Weights of a small GPT-style language model, trained from scratch on English Wikipedia: 7779 steps.
Each number is 500 + 25 x the weight over the matrix's rms, rounded and kept within 0 to 999. Layers, rows and columns count from 0. Numbers have three digits each.

# up: layer 15 MLP up, 384x96, rms 0.127, rows 1-60, columns 0-47
# down: layer 15 MLP down (transposed), 384x96, rms 0.135, rows 1-60, columns 0-47
up1:517480476457455514488545487499514569522496541557486533509491503501467424466495498485459468541551492496478530528542493455506478504486505519478486
down1:484513503523489559501492498509484468493524447510479528498492506429509501513486495490508458507468503486500464463450478514510514479546496533525480
up2:444551499502452539471530501493524536507472514456504526572469515504524481530510468551506479511504461492478538492508520524517500483461485519541497
down2:467448501488428473511519503503556502507481445498495521485521527434452544504489543503493515514501496522555500470502457472496495503482483546518504
up3:505529501480551502471479507479529520526516508502510497601505491517453496509485514539484443479543492509481548475541524553499524522492464522516445
down3:540457501529511491524512505541442502493456490542504485481544463494511504522461522514507488496522473475496560500465482528479512526527542489501517
up4:505513510459510502496463487480515486523489499528518475501462474459454502496522534500497472499501485525530568524501509510521474526485489514530445
down4:519519496494482481479520539522509510516474477492460514495501510531499490517483491504510519500497539494504493488450552479498498509480556492505495
up5:502453473492508531490470478512505513520493484491488492501453528521521494542481521498554490519547471453519484509483483483529548514485585520488548
down5:514505500471554522569514505475464507448470496519467525519518509486474511484501472512473490513476520509511474554487514483434451484528505514490502
up6:470493476470440496486519463509506502539514494530522530523521564505444518488526494517490473498502501497479551534535472477490510514488471520509490
down6:563483469481495502483483541535511531516469524553453540501515497489495428533508510512498497475519514531478523488486525536518525507496495499503513
up7:507495467495505518506457517526512508500481458491490503493504493449487492473480494484521523503515486534492514531488482463512476522504517514489506
down7:500495523527536497492494531519517494531509532519496480490479437505513459526495514461543521502490515478445513491563535506500523437486489554475492
up8:482492507479553507468515509499482502532526476505464460513503501489528538515506521470509466487492509494539521563482495477496532503499528510530527
down8:469465510521517506477460476513497506464483538508526528472523462480494485460518507525477541503476543489520516458457506505488487499503541468481473
up9:479452482485543502487455512492484501519535485458506505507508490538484496491499519477487501484502476552533472467472524470551491559501530495499467
down9:489496508475453499493502444487480522484498491485494492506489491496502475481477458537508540461473559504462514549513496474468477503494482523525496
up10:480447484471498535495495513532475444483489463445509527520502468535492541474522506515507499532508461485493506519508512521516480545487502568505485
down10:471483505505486492524444433473506489527501487571505459506488489506516503490483515517506484450437517515471527464488531491500483490529509536511532
up11:455464472482508541514511516516507512501522469458471496500491547501442488493478502447495497469483489518542466495507467496479492549503483510520490
down11:517523523514505502497541510514415518519544476499449496494508522495533535487512493541540442496482452507515510517490469497490492538514497531517483
up12:468522498510512506472539515501454493495516501460462534528539509474529504502460493474517507494506516450532478486537546473509523492519500514510461
down12:530503514497491500533494519500513498479515485493477483467498507496520472508508504504507487500568547451505518479516507504472456534485484494476510
up13:516480535477507487491513493507484466526511510475467487498527489467465487539497513489487499514498512523507516492502451503476500508436529507522485
down13:471524482530508436522462509485466494513477526469499543542516535515506539522513519497503538497471487508487499522461533477519506505466510469508496
up14:527522496487468489470488525470509524497516478516492527501500523493518487534494475472532526466508511473506547502523536490464524525495539483504472
down14:530478498501488497516502444507495504492528511477521457494506512494502505460514518486519527478493503515482552507499517468485470498535520438469476
up15:490518490456458480490477526442451482515510500508491485519444508512478482506546473466499467470492496488551476521547503496503509486503458495497527
down15:439520505463496492502454467467527490524514484541480494465532497451533489509489515461503475496512516546516482504473482522496448509512495490511477
up16:473528476477491474481532539493490486525495525500472530524503493508485513528536479535510494526523476496528486499484536435488509517514485506528501
down16:490502482492501503530501483484483533474505507507498520464506518499522497467487487516511485484488514515461501543482482525487451504497513486542532
up17:505521444488506478470438508483467503514510477465534506516519482479451516465502472542506500495511470503499512503532525541559505501475528520500494
down17:500541465488472508468516477497524510525475542514528466521571499491524481527439532467480482477433463456492484552490482503510525483511504488552504
up18:524485475504505519500514468507505473490515485504531451513480497519519443517505502485519489495525436497462509494560489535494502502473551519479491
down18:506478541499465460485514541546489491502503462518461530524474521499518543472533484540508521460519528516516516452503445502533527454493516538530482
up19:502491490490502504497503542490524473516467458510521532522512467470495464507490484515481494553495478531535535503511513485496528487472472508554447
down19:473454489464489529465487430537514473504440500521454507523553534517532553543470500505476446530502514513508521501479466524502484506503473529467503
up20:510536466443496490500457492499498488510483454509488519540518506466463518511509475491538508501495461503498507500506486518500461570491526528528535
down20:510463523538499487514505508496537481500497500489477490517506523498518506488501561495448488490517495492490528528513504461507518480517536496488463
up21:482485470506488510466497503466527497493528480513508519497458528511530499514480482466491512498516447495512515442515522516430499516499523507481509
down21:503475499515514483472486495530487497475481521504498465507484506506479475550517541518523502509475487495498490551520486521560509467493482514483527
up22:478533490477537503443532475496531477521512464501483542516476472531519492494545506478512464475503509528512522519523542534492507479491489497514456
down22:525467499488558517495466495549556504518535471520512487501502499506512520450533466508449524506532509560454524473489494531512466501529499455519558
up23:433525482476542518477508460469528483533497501491565502507507476486516458536506464539506476496522456490495521518479518508476570506501508500528501
down23:504444474459506467466518480513492520491468552501504528467497501516471497549497540522507486480455531517549527488551466505538519487481458465497538
up24:483516516492464514472514532494491493505497497498490487535512503513498520484466514483503492516518485501492505510476501475553518478471528488518485
down24:516473512498533515486483515551512489487514498525452520510459514496476499524511511499481518483536462521519521461490489536471455503481512540479487
up25:492532501522502516479488503490458506503534525447492499528494538487537480483510532521500484458503471484504514538545481489507505454503523540487542
down25:457476457499517468511518493527492507504497497527477456525477536517481534515491461502530522530545520496548481431476490478497480574523515476521437
up26:470491486494501496437484519452480489525541464539434490482505490510461519514516458473463524525536503486545486526512545492504519503505520511535493
down26:468510507485483505522521489482496531484491474529477487477539526503511482483507452474502506489538538544526484500492563490524479552476528505497483
up27:485537495485502487497492531497475466511504461526469499506484509501534479516521480465514542552488502536503525483558474465507517519482528497512466
down27:509497557514471488493464487481488506511488519465507472533498496532502470506475512539497469462522465474478484545494457513514510472500475510521504
up28:489491514543463544482514499468488526552547480463503464493483519475480522501492420459492511461504474542524517461503480494543502489510507510513493
down28:522521512527527499519484493462506529511484497448508511556537487467486516511474529479533494487513526448493486481476504531474473501484465487465505
up29:513539498460497474502468486483497514525500476511456559487506502476462503466503470524496522501519492511492547545482500457499484508481481500489485
down29:508463488525519511493518493489480497511522474496494430471468465512535473499483506501506484496488451542513477512507493516539492517507535553508537
up30:486527519474519489453483534482439506506488495544485489483445515571527492550506507544559493468536444499495519517483531510542502477477524502481527
down30:479522481525484476501482544492468514488504472517523498438523437523514532510470485552527495451526484492470471514492488479514527497507504513515460
up31:450517506493519494501500508517478501507522467522471493513479511518523475473538481516506512485511537524532546543512508481502497513513477491538512
down31:467505487509501506529532452516528502495465529469477533477533521536525507539484510484485474489480510473473483451482518515488481493526485459478500
up32:470513469511513493475547526480466461523490495501504469502510456493507473475485460463529507467574487482521504507561515512487482477482499508520518
down32:501478520528568508489461461489475484518529498524518491477455474475511505458501515515476497522478486508474518472494482450493499522536492517495508
up33:478478501491506482479541508500507490525478509504482497510459525496521497473487442478484524522496513457505514550499472518471478560507505500544507
down33:514519490480492500518486526504546499498497520504468498504488492485514519513479504510488471472476486513514475497521521470545513534500538482490463
up34:485490500514469509486481504509514477514517515493502479506463464467522465486543496505496510500502491494498507513564513470502493486512451528465520
down34:491456514449516455529504444533513504462490510496479526495481537489503546500531504526485485479514530512511492505442512509499474523491526489485512
up35:493499527488509466470513498474488480515527459523493492550459522534499480508523504464504530486504490481506509519543439494473548505496532517539491
down35:493473530505488510495521541489482497518509520514503496518520495508465496494529518531470483460523486473521541491481492490514475468470463568476537
up36:495454501473537475466513508490470487515492465489472521523516479480502473560505467491527487536492497531528513496531493482473523549500522495550492
down36:482485559492532481490464505514502479479523531494458545527516524480488537501485486536460522508492508500481502501521484481539501468510552475493509
up37:496501502505524488460489532496479481527522495485487491507537485490522481505512482517481523528539489520554535476487503468472517522518498513482523
down37:490462474483458478489479507508554462515537524492524516521512521498487496492526524481558504520513489485448514496452472472514492503539541528445499
up38:509523498521555487482482563466471496514470459510467525525515529477472495521541502485491487477504466503522527483497481481477573497451512501494473
down38:492496509501489518534511507500505508542489526507506469522508544483525457506520486501506508485507541476510519506480522528522500490549550445514440
up39:493499465492518527500500461512485499502531498466507463509517456462497478492416497517526510490508498482510513524535499483485527549512518528560561
down39:502498544543535493452489495500531477522501551504537547521508525509477489483541528516439536515515507474478506546456465490460506462531517478541460
up40:507507510471507470496455497477415472495561490503513516515477471494479480496470455459498524498486536509506489518464487481505539489496517547499472
down40:526514522522465492511469505492523459484459541511504495502487490484519501505483472516490472482513546532479483493482471523455516495511505560476497
up41:477483508485534478467458537485476455523512514463491495492490540508497509490495504453518569471512485492546571545499516517499538518489489505488467
down41:480495494536467524491546482485513483520509480495506504501512585494527487481531493474478540493526509497488480521476490471512489484524507459506477
up42:500515531492449454490497509480505488505493509515466480524501502524538491542462491469464521469544503503540507509470510472511475497485499517499492
down42:487497511534527546477505542537536503497509473467490516489490443501484486481522502517527505486480476506489475512505486511508511509540488525526543
up43:483533490559532501456455504481478540509509557486502525504481564471474479490515476506523485514533479472480542506463521524531492521466535489498537
down43:526488488484473503476488476577522503484443477521463481458509504528508481482483495496525499487509513481548473511497517510525475458528489479548523
up44:489505479449524526494526536492466510537508482521484518491481522471508489508527493447531497508489503483532451488484522462488480516497513495500498
down44:483523497501466505503490500500480488502488521500502497479482497502493527495506522515471523483506486510456535527443493489516520529483483484535533
up45:500503474505495479439508482477507472530534455521498494536493503481516497498525485451515462497498466547533514500512525505487534535455507480514487
down45:483508489496497520509459490555549491497486491480529472464528470503500501535497511505518444510504490541480520493516500487474499492486462523500517
up46:487516522502495481485474511465449529500537476492502532511523504477523469444511505499515479476503487535501484498491480521544503501469563515489525
down46:478522490531530503517494463504508497504494485506494490526503522478512549564496506525464471500535492474516470480477506484513484516522520484508478
up47:508516500504500564478473518482505481526506467517502535507474528506522472496498500521536503498524525485502501497490514474498459478465497492535457
down47:524497503483456507499535529471504533491535518491514518525453522497503506518529493532487536527466464507550519509476506487514521489526517477468502
up48:510474471513522500500464460496512490488477488518503486556509475480511465527526494524495488510548484431547489531482484512513468508518529537504480
down48:504507479517497470525532490441470511480505525483512527462504461514442512486526487488519533485545526530470499472459494548549493484456500494537531
up49:483464467547466499480477519461507536553473527519544524518464541483526502536482526497484479471515464518525482448538482493487505502487504513503460
down49:528450496504510493504542505530523459434519476487476500455506494512482526485486519518518527511525494541494471507509498452510493525478470495515470
up50:468449514498501528485462474531508457498493454458458551535502546527541494511480525476532499492503472522509537513488467487510499472474522519495500
down50:512458511522538507472480532548527513517503489483505469489502443479544481535455508491524531519544465496464523472497508484502506480524522535515502
up51:516467495467551487494487542474518505529503519458477513532443489543459450453501502488470518480508505496520472481518488535489495499485475536476481
down51:556511533508476584518533494527493515489529512498511513496481463508529487494482514505472516497482535466454478533493508462481464502506491474443520
up52:495481483509503509502486542472504501546517497513467495500526456498456484503469489498473513449545503491576457494497504489462534533493503520517491
down52:488479495499528488412492490536558514548522492570510527518541510501482499536502506537487515475488440498515518536471431511465476470472503493514492
up53:472505485500482488500505515467504487516476489501484510494433506522494499527521516509526497514497504479553502473548497494528543478461532496550478
down53:465524508488525477506481485466523502520525518501512508480504541514491508475513525503513486464473496520538493515470500491490509457548472454496495
up54:467515463457534535492554481489500503512554525481493459505469462482514462464499499489479491509499485538526511502515529541478503510492485499487461
down54:525466555491507470516484492493490510524474484545521503489477515547539479503512524514519486465476499489451510554509481504481527501492458483487549
up55:480504535483494482472480510490503447512476481534469529500483540491531471522495494491497489494474471527550499510531507500465552511517510528518494
down55:490530515483495536511500536454480487482482512473521481512503515501523494495470468506503517508525483515471488478495558507466530523491450487476497
up56:491489516475452486475528507452505499516500566534464502540466491503468480489513468488494496463467474521485500522560474551499528522459522512486519
down56:531502527531559500490481481527510460523525509498509481519459506510522521516495509562455490511496464425454480515482520498465471507526479528498525
up57:462477438468443526483494507489535516514473474449482496531448527478519469483498497504448477504526495486507510536515507488523502533501470504485522
down57:472540510481488529496541519494482485518471476491441498525505504487531485476513510538473548494483536486546485480507523485481473552503532510529478
up58:498484450504528491462499498475490522522480492489452509495482503555480477524495527449513527527503494487522535532490484469514557486491509508474487
down58:534522482497443572492484497452514520505520550508489530495491474495507509512458490539464547474492509521488500511507477530515498525499452499449498
up59:484458483490447494485472525469514562527512510532500483519500503503469477488498497515515460529531536509538492494482513530510565506486471492568543
down59:517494479476545548523509522530519488504468535498519554541475482461496503501499470500465498543502471493516479544451509534497477479475507518474509
up60:445499487467498483497535532503536521519482537533480499487456485451480480499467491456485466483501487485549485522536468515449439523496505517537514
down60:516520504479515498481519500502487529507528477487581483542459530491492453496464526525509433503501530517499509512510520503518509515512492519499480